Part of a small language model's weights: 4.74M parameters, biases.
Each number is 500 + 40 x the weight over the matrix's rms, rounded and kept within 0 to 999. Layers, rows and columns count from 0. Numbers have three digits each.

# layer 3 attention query, 192x192, rms 0.14, rows 161-191, columns 64-127
505436570491590451467502493425496525493429509563397506500516536455520469489507510582507493501481520515498499500585617524449535561550482556579459500480584508465492505450424570452515531449432479
512522493527426521568505491555483526533430452504519529442468479474492573448590551470443535592508492554545472438460499499463463467526349530509513524477572458443488449486545454447511500534503492
476554514601553456481449423506453533556490461525575439461469507469484502520430519533549526530500529481559518465519471445509430471484543440481538474522434461488509431524468525515466422463572461
528497435457462496471571455492493549481438487527535454405481425480447508553535662495471437444475474435494489461512532505556436557501470536412600468486537497521492582599556483542483487529478476
511482470538443531567505526510481484524549548511514460481578504440545550537434544487526604432431450512451510477570540455509477462550505487454622479512584494406488464435508464475543552542553516
529459546472510519451509590474474518538493481502511493467452414529499600507548549521478479508482473462518444535474550468528434540451503532521470489563555463540472531492550469501512478504431467
439459478470507491546487498544503606519480473523520513518598500473530546505494583520469519465503470551440469515526577538520459507526420534483512474491436478528492510526518532540579508448508525
585522581479468492588477560498473478482513449467530482560532428485469498427546502505474592503493494481487417446444505482553355570426458479472488505487432459514519465492523553495456527498530493
542612513470478522498543521501473555532565514445490556519534509528482494513510459545444553462468484430566431471491516474470555514516516427473459475471467535503522513483451535532555478492496508
477529516493555509546549483506551584481571479515612521522515502473463500516575490561476543548510443514501472520436468449502516458477479528472509530462472395495500443534512492536538506510511477
402530515431506427506467470532554452568535537480463403543510489411452446480435526560519498477514449460431564473386492442521499479434483553458526488530453472495478541471522444588487499581445547
481571489505557541471499480532499497512469473549562435527516501539499474539506501509470480513524498511554556469505559462553480540446460499480495576478504492488541576531513466490513438559526483
505478508475491465541533525502556514563444536410530452534474536549450498465464537536486593448498530579507500458541462483483540522512503493497494536495477455548460482516465576435522513505457479
468503594449567506534425492539431542457472540447486423509454483460524492472481415475500505442453587549426504433456535503462531528472511526469493469517454515510474475515547496545511530435486507
511545545420489492491550416508545518458435536490460505482530542456443418557555462451475451501456481454551564498483486466502476585457519525459418545436497537535458432588475477451467512477542449
546453404498541428492482505511544487527503529529465582458508493534512519593537498379488513499401514504473515550541434541535554491564499466512474522489516507466497489503507571468507491463528487
523539518475409490511568538517531600518499466535427486500539521475407550480495586476586498501514577482484493566479451509517565576444519498462537493494458512493459537539578490554460494534509522
449498505512501528527512495454514528501419507496509513479503448545538461502475554539495532547478495444477414542498459492500455516574547496504522467556469473548454534534506525518486535481489565
536452448476443509464525570517497516490493446475513506474523480508532504661565549509467535513483436507611420451465500454495530476559470490501500504502512512494449498495545469502420532573528487
521579473522445519538545545551543542524518474470494505544544491510521503482505485569524448490518529483573549443483499461446457443529484515574481565519517437563480501597424496541344503496503476
509574486525508495454451437497467467550486499464446563539518475492500436506422515553536546449584441500452451548578466430523502519460584456528560560510505405441452422448483468506507494434505538
469495591531466453505459441433477530585594547528480529510493502529559531487509513496514460451510543570480510396503534518512475506513486493396448417494519522546569481521510476391494487546451431
402445555506475428447497424511446539475540602435480474552585541451482494544439487493537458533512500442460491549431475475499480576420500421493473476543500530496536558537508596569463545486463487
437434574498514564501470509489496582518460474546476492391436589440519493522521509469561465473572491467433463556573453427465522466604544503446484493519560549540409506531483554495577483510527435
402436490456518535442517513457514543456432469484493546562562409449463578445475516461493527508561518473451506490473462482462523577473442532522565462540498481523436506459408512449500547528407478
421554529519595440501505559516501559483528558495516434540526492421477531529425512429558449519577542510478511489416471536494443537411557472500496410521550501466552525534526549476517575431410459
412470489483537459514491419583570461588516552565461454489464510552540534441468546497465583473518523461541509511476537481489501423441543533496533453503369517492549477507532538547475432539506471
528574518480526481545490525473435485525553455473433512451504472553437562493533511486464445530514510541550508489545492551504506513484500493538414549540536477505555475563463539546499465498492484
515419495521532441512489477499449439477543551518512512524527493513469481463488487491422509492535480522480493483500430526520584472408521494454512463546490578450475535467485545472534464515495462
470503516471482525501522499526519543439552494448502548550498462447465524513542455523442524460522543561473485425489447468525451532581476510457472416494544489467451578535479513499480501525570531
529503478511511526460520506524438419529571524450433543551525530459505490486523480458486453473461499549534496397433552447511517538491521527494492456521517540514588501516491537478517499481483558
# layer 3 attention key, 192x192, rms 0.128, rows 161-191, columns 64-127
543481445558343552521583559512504558481412462504512576478539462515439475588485522498509566458441543462516419604514462501515600474570501448503499547492514559520494486495525492539525519447561504
481445487500494504527437435436538457556429503596494509479500539490472513421478506497452504539503470517484454503496512447555445493467550448489555478473509503480507464519485513532498505482455519
532522569507546480517512485497454442518495534521515517487542548478401453478531474496532442516531516452530485524538487469499466533480522439455536570550427591479538491575437532574575522429469431
495474528468434519475404500540523487503457509482506525464476534554443519486462500529462570437559527435411532541480554501421425540493486488496495447498417487561442511442575538514500471530529469
479564448499493491557456524574548562472493527500457505578437451507411539468539549520465488546506495573519391502449527490503503484396520487519514519518505441474498487496537519481520512551538498
471465438446480526496459543509484488467457466504470485490474505491531454505442495449487525591441504510451469506485483477517487489544467579466574513480526544531527534500545491494531441527549470
504461482551503449486540469502433476525449516564506544512434466480495514502486543512551463481527479544483547540409534452557479510481469534544470491545514574537530558578579495448415458533468513
486563524525493507501468490548492526434507533425574403530506488470532439537434514472447446501504538431569554561497506437513514436492488515522501478542545510458475533507430547492483510537455533
539588537499443535545525442494529477448565488417503587530537425501485481537505462496449507538533523498564475461516588494458480513469485485480516506417517456490493520589419543552425509462543471
511530515503464515501501514484501432483505484496520474521538479540550502453511486432548472493549462505536514433491461527488467519488457441439520496510472494547559491448464474513515435506452461
506469608543525490451490546551477527531480530478405455538487516546463493430510439538541481429467518441457520525379515533501574512494554524438518429509482494447529535448524485576521470505484380
538571511471534476541503491542533577568440554472501472437529549516442487501443453502508455479507509496504526496453467484508481521542587469451540465449468545493566565534493584577427518476512508
586568545512419534530527467506520455466496508512462495501492462468498495532581568434453474517503416503592433558520447467474538506519459473499422521410536555483477466481479490400462508535483520
569485466494485480450515501516491510533491543541488531539449524500516448479489464503495490517499503469430469513531520548470529501518458429525529440425563513511505531499492484543527602506430532
480538555536553487394488512417475470530570487504557503548520509498561494497464547496378500416541541416515480450510493497530568507576586456483514512468469552519499458466374506523467502554460444
549495461499485496496488547465491524430481398482470535492422500481455476523569542591501372577543530559510562489528438478527585541480497579573491496493532405499429500490494463491445497437498553
583526498539578470524489492468429473481511537464548422507540435575543481524513525478473522567514466508456457516467531467462500454473507422532432490510430519474560604576540545606495522513493492
516540528475475529497458539548498507456470460465506481486490480426536524520500524501456523508504551483448507471432626493514407533495475458463611479508510545500455485463497530492562558522463483
466540461542460518530492447591593488465543503548539510481470435443465524486519535501539502521531607525499511466433538543560485572424426507470499532507457464484585538512546409544470514470481470
478491519492541511507492472504479527546502422522454554462523448535523445493511536526474497573533544466583441526503571461525429490566568513494456494459484515597496499566521426599538483532511464
524555519526489451494511528516460520456552536495477551514501513437373589492549498497521465551407504463477423482417508457514480526553468489474478534504473470478435484498488501509554515498489497
500416511467562532444508543533511447420487530535455469466469506476531476488506493458525523517527475476548510559513524531459458460481580486573483479554506490534480474499516516525484510507502509
492599510493545472503481548498509518497450488499436496504467505503526453490545457504536455492513551482479546574514490550504491540473463469496511539504467542557489494423503577461505517468410458
588454476510502502551492524442470457513438469490457579441509504508597492438483509528509485489517441486463519507533521511478501497546498562593572486474490541491484521499529531447482579543461523
579511495489484526538530558529528551394411547443499494530477488507478485469467566508487522473535485429478563488465521543468419461561515531497467428543452476535476492491514453511531511494403460
538515473480522457560498550491445500461519470490493471516549490423476459463489497549485552458492492478463545561451443510530439558566512451436479512561501533512448488556489555567504488519517479
487492583529447476495495435498448424528541582476476524483545502494475484535467483502513530451473478493531547505542486503536560510462553534577533474522462524471539564517467471512513503509546489
580445477557510547476520544461433527464483517524550486484436528505557532541534488515540525496482535565540475493554541445455493519489525512491586507471567489511538465514473476559494473525519431
508492527474521538519469497459506483471518511544523564469576481531437459510501469463493469451508489512471522496512497565513573467510505508493547499586515455497497482447427505495479483495449524
469545446472496404480473495566510420525505554509552486572533461495520481474391525473457502557475534546520507534475478477558495470486533478458492502539408490481575482515499547512449493497438536
465513523522462542435516583503491546485616492421486558608496506466537519505479394539452439489477575562502514485510517492492455517499486452503436470488612489456551512582479527507404503451504489
# layer 3 attention value, 192x192, rms 0.117, rows 160-191, columns 64-127
553533479517574584532536542483461449520545501460567486428535488460463546470481507504527510502496514471500461535509508567511473414515517527473423488486451649425471475458531518465569455515504465
506549430423503461528471471413521471496495492384438522494530415515458506535508517600570529504533465531520462538490456469483450524514454482505485505567498554507472416609460455570517485491478549
546524442474481487540491514489484403523522454491421504518479514463571569506540474481551476451511570496497548454495417434476490417547520504451497596556527492491408537553533506514483491508538499
467559527499529524521538476467485491511463497443577544538526452428531504422435506466394459516527468462411491424485497510525470557546446455456586470479532496486533473564514479529443500524462538
409494484468531537492484542511461476490514521559494479560477454517522575523496507539463524483545489482562505558438474498514465522495547495507526468440501439463539540477535493484492534477455523
425457450478541584458477463509481524459482490473462508496501475557505434510503449477560508558422459421534491488482529527504500492519463553484517528459542478556476575486534479499551514488533513
469525496509541471477481503508465468535509409569493537485426504552572562528491488497490446518475496501523492516487526520568500438481494486514567536563486454580496543535489526431477480518506491
459547475569490528510444458516473516503528529456557562476486440521486493437510534531484492561499484560525374494535475547454531495468511440539482509496536522472459461529502524498543513587547552
520471542457505503563529569447501418481506496502512408461493490604498564441434472523562522534494544524504468516550492537522465501517460543462541487458500528493542524452481470537516463527435448
466476480526518561516496557483395504525463523489557499508567539385499519492427512511532521546515468513402540510486456516489482532483467508450512460548500494495470511507457438489439456382593529
510519480504434524487514555545456510458478556522468576531412527596447467478491537477487533530460469431479540522554431513546431417517550511510513508516521533516524386504516494492548465506514426
415627514469526483525529502490515547524423590484435539529543491451463483535510422508489565560483478561515474514491445449480488475471445440497474465560551551503538610533450523434519485482477610
490499525546526460511504599445479472485506492403529463508572516565459518443515506510479493506485534478456521480507491408448432476433551490510547568531462475538498498438519574456489518470502503
499448451520440438473494503498564453439427498535539482454490583466511452545564536472600467455494500465528517472585464522487539489451516505510542517482469479451456601477481513582477554477450527
414490481539434510524531437533532477407454437523596422450478442436531471534494449503471507505540506481477564504445533479492474494484494544427519478503555568516536535565470523484527479578526524
575528503494525494380590484488542479506502445525514515436513514500462411485527503567496463489510549482508533506504453558507477454495505451468450546434454521477503539526481534512450492484510455
538507445475502577474504459524534448502462543496457471534480447498479511482502471539537494491576454507522473459495569455478561505503539488465474487500452486533512474452501492575556414529585472
544493483480479468424529477508441514485491505540451527494559524452459531565508444515490468446481486555429558491504579524506541511505415505591485494461532483532502492466540463449549446508554479
519569491524489464526540516538537482518463503457541501406484501485465531536476458523569472542505489520488578512491507468564425529558497553463465552468542407510530548493534585507411582528510424
550420467479526475496425489454464534491447511511519617399466549517486485493448484479499489513497502496491548580454521451488485455536534504456530551509482455496434492523466495483473504550489542
527464497545486545502480471504455481495492491503500519333438529512541474440541480495515488557445479519529532550550562536545432496487490533476480557570527461553545540489568442516488431495545489
526474456400525484411542477463487530472561562501468446521563502484487485501515501459397585505511494535503495489459462474538468521513448503524479464568486466534511537497439525471445473560515525
573458520584500517468550505538545449548521545527477459498470509491537433449457502496484463572482458564438503515596481488502573443514510565516481534516518501600466419457535449537539513571509451
537505526503477558482515489548553511498469473476507484463509461593543504520470431506461490565490483541562521496544537498501466569513501492521483540455411516577542507559481547438528486492451560
507570485561569470446491557541452533474471513438542494549487448455568470497450507490520499438491464478597522454521443502500559459468486595547484506525446470524470563554500523511481452589483456
521592519513464505519516416545542494547527520481492523487477556527484442545431592608557488553557533514473501528563526517411485532516495512471493526452480492495522378558448523474487385476523481
509464513514542518502497519463475510496467470473472508361514504502506537581441544566490506542572482482513497486503528543551513539536535511457519383503469490497535467565528516460513518429509539
473531470460448518426436554544551450433463481513468480492523453461457506639432514453456434432411521426492500491512458429556483502489418488421494474445451521480430588511499529558475483513538498
504508492547425458594496476516508497513481530552417367492502515438527540526492547515497493464435498561614448465486529562483588518498507539495498416497481464532493412498551550569458445497501529
535467521487478543496464428506534439496483473512455543479454549513503500465469455534462510449433532501453488545453494515516514475585496559523441534560528572498530557507602433493501539489440537
508450502464539460511504483496513424543559489554504527488436480532506559456511544477497429492515515550504411506454566527500511518458409539539554549501483544446556499468472483462636480557524512
448492503539504450489502601496549519536496505528488488490510502514493497514445554526518515543549547473501542474437491469483509413458511621445488515508511477482541462442453517521519517479576496
# layer 3 attention output (transposed), 192x192, rms 0.123, rows 160-191, columns 64-127
449396554553492460493517566463524526550495503554443546521422471498522533495533565524462546531495493519509536459470510466470532551557469534514416505460459473558503556535528461554465495479452539
524493524526584529453490565594591474566430566507520492420473565506602487499467468498492462462414620448475510439538472565511597429535504544549553508462517525499512580526566489572446503456514476
487494495520559474471470539473467513523525525423492499483547412584542440534407527439461532501528501502512485511467538501546451537538570469537531436486488556498587511524458505418543506503549464
513489451586469499516558513474500427472406462523446572495502502564481535547541467510595554476484553515555521526566497495535534465584572452447475505515461516507532479553493460474573455491528491
535513505500455433486493444530497521506544530465545583514553601485440496474474560464461471540551542505525554468575550488545571485503508461499452555568490501470481519505425501490568473465562474
551529535547497499585463504509507479544511510491466445500531474491383466490550501421523503478564516493478527481526506496548476542486521428587516539546463436438506454500485451502498478555497444
497558489505456493514512449441489556448543536464553441448587439540482497477487463484508534489533546516493565488485481430506576568488498520623444572480505466466478450426459454540480553501462498
505533535457490551490419500524466512480466484495491511470530491481496573528506493443449510487487490489488587501450500552541528524499514554498540547568498462475550541557512508411475536502497497
467528529463463526463455454475562545467537497518494550519478578512498482481538500505491495567537503380480522456379492517498528461489506485449450520500440501553459456520453543519521506501477516
501543521506421495549460438451557485564414519538458545497435431534518518490505522497465505531478485481583462472559487458434539464526526462602434518478546584492425492563487453508528516612498536
519528477426547545497519460566494512498513525517520444477474449474523533504473476512581440562504492536537467455474569523459408543518520500522510438455516504480464555449504529528495557468493537
506391516495434548441438476462481428536447492541570562486555528529466522480456609449502505424496520493488535509618573485446561521529514539545550524551469513383472482501457438531473459497525481
544608463497524518514524514493541568530424474540449478489463508464513539504457495507463491500535492537535486477518569577522459471503493491440441469489514548545520480534401451540510542537516500
603560500452503470507587552503474525470551495487453502537469491515431496354405532502458443499472500519499480537448460480510498529495457469482492424485512443578563528536512478487540460590517525
574493542499503390474480546494493486523370468513486532437485516515496525474504517532540544461415469462426362513563469458519462558524519490516562517504527548489491447518521465526550595526494517
444474449517465517600420507542443502469508450529438513471526482494521529485499506464491501495443455515424534465519480454528561531436496498539510522479506517465582511523476464460539549506492518
472481482460541406509586601510467497503473471460537585504525513477537495501515443491539429533411522415481502529478492524495525511480427458538551482464511454503417550529494499502488589466505500
438588562485487438513517548516582479464554517505511524530490447545546482464531508482488500505504504492636436575554388529461538500523566493488435553490468480451535493487496480438474527452522533
481458479459482457479500480463478513496576569500497479587563469501489490553549471503470547517487547505549421432491513474465521485473560472402547488521457422502522512468455418516520472447524494
471530453491445510556531513499482534549532544493481439522559523536504534462469546504493487408465508518532465507488500512467483525504521459449425486449539576509529529554498464513463520488512481
498538557477505448554481526495558469447520520501516509597546473463438488469557458562413506479528493529494518496431433494494538497515483490478521515478468505453504489433472578477474521550463510
465442542496537540574456524502472545582384453532447544467420512547568455481470526517506459509496482487503469527521482458467510503575536524502566523478578571501501493472492517500440542503544501
401551527532511511531562440546523508401533424439563439477546480410534518478519583558521583510598485473560464486383519504518403486424502510406513478556447511602555527509467561530459502551487436
484440527564485437515522516416444452476494485523555462536485453461503510465578502490547509487445451432453498464477444509495525462521546506507497507551542467434608483491479481495519509497569446
504558582483420506501549456454529500524504535525440494376425539528501509512573456512456540585548483520537506489509517475470500522507543489471493448494558490520466479431473488497536538491514557
428472493493463542474496500542473526474462558482522539565447414544513479493519453498407508419452498489530503478475583547431545501402552642483525426534461416487449528410554483470433506524503510
513524398523488492529462506517510468586539526539496454522491525519446490432513447484513557478476509580440490548449468481493579443500383529544445503528553485445499542492503479509441476463516503
582439485519499472483567500403509494486516558567497545559519538481524538431571476533494524600545494603545445462526492535486495563482525460515508555458524462550533462465519443478531506568449511
540569445463514515495445517532511561463505491472580504500498567562501529502502539448471476553494480478470511525499460432567415478566592620487469585530576472548498547472470496488473464496474551
512506471563506459488555476452479501430532531450553497475599533565499511564554536458527483462541428489520449510524470497524469512469447450472549497512441536512546543459436436513552464509517448
432514468444503566463505540557442564428563534538547455465484486531506431484455527512453549497517554462462492549600499479506507535514555445441451528462418530589536482507574531619433497544503542
573440445432519505479492470477467553485480501502511450539518566583462493505476457541502528507603460500533457565523526518511482541477456416479461461459485540469492513490506545488554448470435568
# layer 3 MLP up, 768x192, rms 0.147, rows 0-43, columns 64-127
522477526462450510525592541426508416523534542564488555527508496467449475523450484546518518530442528487501477451374589487537478457494551532473491475516479481484512499492545473493496531517505508
523398511457426503465464432505513606602482515463468494484559562510463543584565515488500474481479496466496528461491509567515510510501510544554455541498465545573494497431495451424490468520433613
522507508530440613487527447560483556474443443467498477519546495505529507474500501438498533448464433469533494517425501486487537503510510542478513514473397537487576558505479511495452516406514480
567417493547464558479441500563533393521499461566506478530512511492474487409516504573537468412471517470490495507570519501394513446506474596497486443500482503488490504495543546520502503562521461
477421463522503568470522518463450411510533388544474470499463480490491456494508552619465421478437542528467503517529506537465519441443421539571540474500521579445465532475504508546497505460470457
442518444525574508492509528498496521481541470497426497547502564445507446520522502502484552486435485510538546584525559450438468436511486484483510457504513510447537529534559493488458502484588477
520487498510546564454482491483442580497450469536442463486547456491421468493453475558485461545483500571493519481513449484484483495465458445497563532556507475543553509458529522526503428464513453
503478523468438481527528530447457482486490451549434487492450442495529521496485556539478492475444473577591466562455508460594468495516605514518545592500410527494510479581522455502520502506549520
483472489484464499512506511517481525554550473533545476457509503518455492518529542508499443524482509491510574421489484400466502526511501615517472524499520484558474470447502497470519580497474560
522547410466447504499588493497535531453499458522445548493544558500484524503499508545454439456561481449469494479427502501432425485509524502411510563525446533472529488484479488488532529487531465
566525525516548523515479512440449469441546500467519505527497479545534470503459566454534532517503464490487542475503461528464508449457438502489477480551478479469547480445402567535486475519543456
495476456525500531430386446524517451507514485459511545513547489517496495534456429529501416463504501480526528458519532549493528553481481448519497429426497484488536461496496514484560471513573563
446486481551487456500490508504497517505480476455517482479466495491510474512510441556487463603475447501471539521458469514477489554527464513501497543530542515542509512444557520561441456458468480
538473576469562542542497574495525550497531459564534539530554567556462491493484509510532521469512556494459475523484451553550474517524497562432549542526476492426461471507590481509506489604451447
514507531491496505491509483463544431474550498488562484512546458490506516454512548488479528511498528445510441481457540483433526523528492479531566487517521533462442486473418516494557490514496472
456486511515553489499524464515532521444460498487508548494474631504515453476584501540472477492534433508571452513424455556475449535507460515500528516436500433494521495467511536483476442467540435
422534516554511518502464550529550539503586499516500455509505518500479450493525525564405470477496439551476488497479430516430522442460456490513507488491505491488391452438488458532529456545507555
513494401501552535487450429442478536488444483499517494436543496547542488522489517493493549559560554516439566518440531512510467542546465493476516502549491522500507467502526492539498429426462510
502469468486438464445550553489486498508426444383491508539513502523432456469505546431537524505512459484466511529510471451500603486514555460470488476548504417566593572482472501575506487438508463
535545508512538516469486505466541473515533509487522546487547481496468540528486465538481462509510524503520521524510512528455487512521431485497571554493563563505525478462474464564534446480506520
527471499488495452437564589472520526545550504477486516517452515487497479492582554499533504534460516543413510471485563513508495474530455516549455488546538554498419481515527501507472457495489505
518541470498549487437410476492435522481479508506502509485476513471515548470542425560593449494456480529541550536488445392423520513498494552515433528524531484519444410503444444568548523499576481
475513486471524545485495513548493537540546530469486478482480537490493446555440560495517499519532514454554503513471576474480465483484478498511523509525551511532474483499501538507482493443530518
491512473468531481511450467509499514475562510485516466494518512564580477565434510523480518459551495501504510504510525484462495551411456500424557608513480518482509533444483523510522459539484465
456509590563450472464475480519455567491449418530419527497477520478422564534487500493505524459598486495528484481474544502505569457443529519503538430521490465530479395518495527484578538512457478
452461451500527556566477535474531403476547471512469556498509548457511521556454529522530485519414510526513517485584452520456539511479495537570484514495534539555474426417487534570446459505432461
448467517504438515477440491506483540498477535488403512602465494556468443415505513452497527484431535481526528472548459453465474509521518495521625472457528470547481559454560494542452412483473466
541482526528491485510544501489474510579449458541494471539510480563578473459472570527493497526521564499443508463538472489498537501518461521489464555479607535528430395490515491535477566564504515
438496487455527517508381557519530540440468486437471494466441474466562447517493500518465541532496472508464560541548579494499525458464514495511573511579455448471447541494519473582521517574476505
496483459469469487471451480546470412524573549574461492478543501496505515435503503549480522528471460458562420518466460548434524501513436443593461440492466570526460514434440476536506474510441490
496557540540508538458489563475471477460396459482476475471450500559455462546458544476475474517485420588549612520506538535483506561492490500507493569557493516507443488502506490455566530530426491
535468483462481515474521480484463498491523413424484445555486510478483532512479512460554437489613514465562544547460555485575442530496522527413468526521446538479473437476504536489512528526485536
523525513491515484494514505582579481539508546504480488515531424508501423490521421504496503451488562512476520539532467489523509411539447456448517525512473535471469496484455518477550540444498500
575413552547467519478527561540522517480503480542477527533431465456496537606508464556503499464481512562496506501488621554477488488545484526494517477508443521518513504511438550537492492516464476
480429505458544551474478568471431527500413539538532545469494571528497431530492553476506530533509508532455550533575484410506517482529442440503528528506476550470523503507473484484442468524458503
443530502436537476521501532494531484521476502509467434539517499464422631528492479502412484471510476575484517438501536455446488473508521524476493488475515486474455514514475561486504495546506529
567451476478509492465460520520561514556532512526533514535584488503542582592488487387539485510467486484488538454590429376412474442476406521429507494492492498460538544546519487530488525524446483
508512442544515454526494460510481493509531504457450497559533551446494458541481555501474503566504455559451527469500551445477491551496467480454539489543498477485527476538482505470486490489543508
488527494539469496531496514537518496466496473459486494466482469500501532485492477491489515471483495474497517476410478489506523533481542517471476511481563515481479527464505550516422531554528518
528486498497509468497473457452476510502515482531494568468563470538504478525373537549454475480509543431436507466500533518536425528542510490481510513541449517547453470432482551554466521530452556
550545503471497501526595514491395538460415481505618535537492484530417489447525518451488444527467518504564435495524517527506464479503422452450512463548555469502524390546582454475504537483522480
507561514487474560528479473475457479512553486476455504521435573456469502501527499554480480542497506544499528520504501465507545437510521539464476479473523512504522509437453467470500482522503535
469524499433455481548502567540543517469535620504547520462490439483536519478445499479431554479438468493511534491494496537493541493405545441508520529556499481501464472445504462505530518530531493
501477486482456518483495517545445545503595505483553485540521449517474524429507525492474456464523471526469505472457435475512533471520511526471453557503541485488561480512458505465496410572516529
# layer 3 MLP down (transposed), 768x192, rms 0.0698, rows 0-43, columns 64-127
485517545505491490549517443519489534392478515535431492482536501464521503470524496519540510466558475456537481518536552492458495549539515473485442518501437464522521482486508488526531434455526511
527484467506560462456499497531554548579490505463538446498463510474537456557465510558486455417405469463536483483470488483457546519564442529509463472539413451540584473519537520532468496499535518
558383532515486505504536518438424503461516573528498522421484460468434443477560438437515531523490519510541506514448515469465529500507458495434555528502498406568507558467480484510543468486548565
561394510529416471438465512526451498475554492537431483442452506547533497575468487542447496492543515443445466459514530463494456482506439516532527527534538565548483480476447478587533525457483595
540500557534532556515493544529536404526405503532513452458482530488450529511482564492510553509499498495488513503536472544500471454568561512495484447476506508524547499587502503531487557489479486
461471433507517487577533456487591521530537530478500518507474468509586435524521449388510478564515507502420479487488454532527456424493505450528509503507518422515435534578482482447506546486489492
455524426527535479464525458453571608546496495506505553436466522437489449488519537495445501472500525481532467442509522453498618446528517513495507532514548547415551413506421552520515572556537502
466522431538529482470501507513515464539516454476510448533517494475487526482526499494517486480542552549527538498457502529504554498496457471565546460492549502502497529460501486491442480558494505
548519491502538486484490454527562545467466519480459398512543476398540506507539557574486479532459505545482486462587459460547529461526606516471490520523432506462489518515484500523488451502468513
417505487497505491450495438489465480576408564495557545570494512506507523445515579519507531497434587494541517569482495519442438462507475439535511503490508567501594529524523542441592554488533457
499429493488532500472497577480479429481537502455502510504503472547519499414530586443503550488488465572492503456505488450502470473489531529535464511539491687550499559565539486497450531502477567
506416539502529523507557505542544522490555461494536591517497572447503489429483442537474491499516454499463552468412468510460439505512534521514435474490529488558463491536449581504492561435490549
456424527542510555501508473453480537503561491457569504470523409490511495515576524471517512482555493553560493552468405460521490462462470524450482478474498521570493588451510479499427519496494541
443444532497516433549605536513495440502457543489538461521490507482583478601522476367460506556515493535501477467483552509441557494543474470446542468517518483450498565476421559481589535464577539
580522496431445493490538443507506518527466562534476518499538508516503535439484470450501501463483514477475560530573526469524542425522567471523429490444466469435543451573489396549538565485531472
472476564541369479557537421460522503505482517561513526491499462515519448469489545495470492492497515438460499497547512509497528540478446533488542514536509449506516477494462473496526507510497429
507503459504513524556490506387428545446518503498462436481502489384467480469514529516530521534539556488501462489499487528557524539547617457460424491543453482448524524550472513511507500540523538
482475485543490422524500500456502436432522524470580597533422540550487526535486525515518493507521505492495474456513422476488492535510569492447541481495534481530472468442532514464478511481490464
509539507513442538477539483442489515469542460434545495519503556469471516521492536437537505464512463552469511493504486463467466475512479547489477459548474529495565500553468498551543576473494504
436447436505470523548507453488495501482480517494491492483524472587549536550466567473512498508510587445467475532461499478473510521430484512559496480509491492526487512555501501508516503524440492
438470538486545521531457561453521444476446593541562497435449431507569518542517471507546537480499448419598491502543512454524577447569517491477477465498477510512570474554523434467476482427516546
503486450520480484428506474525541524510478498535508531497564528543427552515487450512487561488541495474509540539499465530557538512497504513497463390526470427519485509491423617540537505508540541
494486525472477519541496489473531564521539539446427526455499516524469551500546524514528457524527420501487516484461482487503444496505461528527498458506497466488515484484545448479502554526526453
503485517482525443492453513511458543561513470490493546457525520474542476521472479470473490534496540467455485470530455506508495424534461547498451540530519503534520501490524533549531488483544512
454483576492436523502416575569495479502530488525493496495403554489487430491494645507522486490500443450534507510519490463615555512488473436525583505555549516585525493428474445484480508474466588
525485475516513442502508499468493482446451567508480475527477433507524473481526568501479516618560473483454584534475495492425465482570556495494540473497534503414392469476578544524514523497495513
510449587515487454543429529529567421468453470478472515467456483489541523460487453534494437532510479447551530495538528531546456560556514532568552564437511457464541439479554491507522582515567472
462498494481554496490510437511506484487490478513529507537551494536580530534428501543513454427488453525491524478534511471507487452511465570473452540485479501478510432486499477473478455472501460
461480471459506526459521534482525539549492454551385509510456458423570496486456533412466468475496538478462541557426503578442497427497464501505496557554503431536533449539512488577435450543525465
531491485490475462519494498430533548508536452502476524484509468502482524452529550472480441470469532548516422449477451517481483527423502475516510485510492515523507528540512432514540576481474497
472540574506515475516556508437512392576453444525487532454429575466530558582429543516496508475472547469482523570460615515565480485504509504636490485443455517512525441492484463528471509440372499
528469520410495538518405535487510507550536554549434545513499531563564496523452522521422436546429447482474428456523447535535484468469604526500514510546483544510545480513541403482445536500547496
455505506537493528544505468580420459435476489540486512450464501510538504519525452443441553482500572484494547564535511508551490524486542468567523516529536473526503465573462468481545527457505513
517483553452503515377533408466530545499546528535499491528472491501448518496533501513510501478482473486425523560418526449462512524528514490494454490459579500496542560563497442498377547457579466
523582515488534440563447453528501486491514508525601546469508499469525517460545503489543472494554483533503388499495507589457498430451507560524474471456487416468495482501470549501467506601460412
477509526460517497482468497500504550453599408473507467482488485476484526460495523499469507515512445421512504537467476521564487610428483457428513540449520560524568454538494519468560478506459523
460536545533465427441500529537593502545432514517562520508493436473526526546494489391531489513422567500499507489573415503422477487449478516466471536435482474441521506515475553466520545471472517
500522567490505489462482443455465462477483507538526466480534470452521550493449547493514530449551493479443480500475555542490442484562461502537461428487531542546410532480477531565570523490542528
522447459461489526515416508507525505548437479516489492543539447494528561517508517506483430452483491530460497468475496555373492427534500480527528498466519534562511468530524465560490508491407488
472532511458424463472447588599540426513483492472519475507473492473492481538490503530443428519502457492493482546508543422552464544534492496531453509514527454499522536524482450492482575490439489
504483430402407418514485432491480524487506435479424494525518560519437522542396556490525580469458483472448572489454386488552537468505457525506500604528540526511431489528376480466485516449482474
493447487510484543577517471468493525457502544469456498463467536446531524476520496487448542432496538442456501590523551405510486533559498507449509423491539517479461560479554549484494474460527533
493568487497476496514471466502471476537489368415482528562493520445448595538488486458524601512489458499535528427408492578364472458537531451508498492464530490524554545542449569550447565570562440
505459494512523475547490500476476434508539510490495589477511503498461498466496495480476431524496483496572519554515487486490518541568524514490464567507504528452447481499514488471478572495501536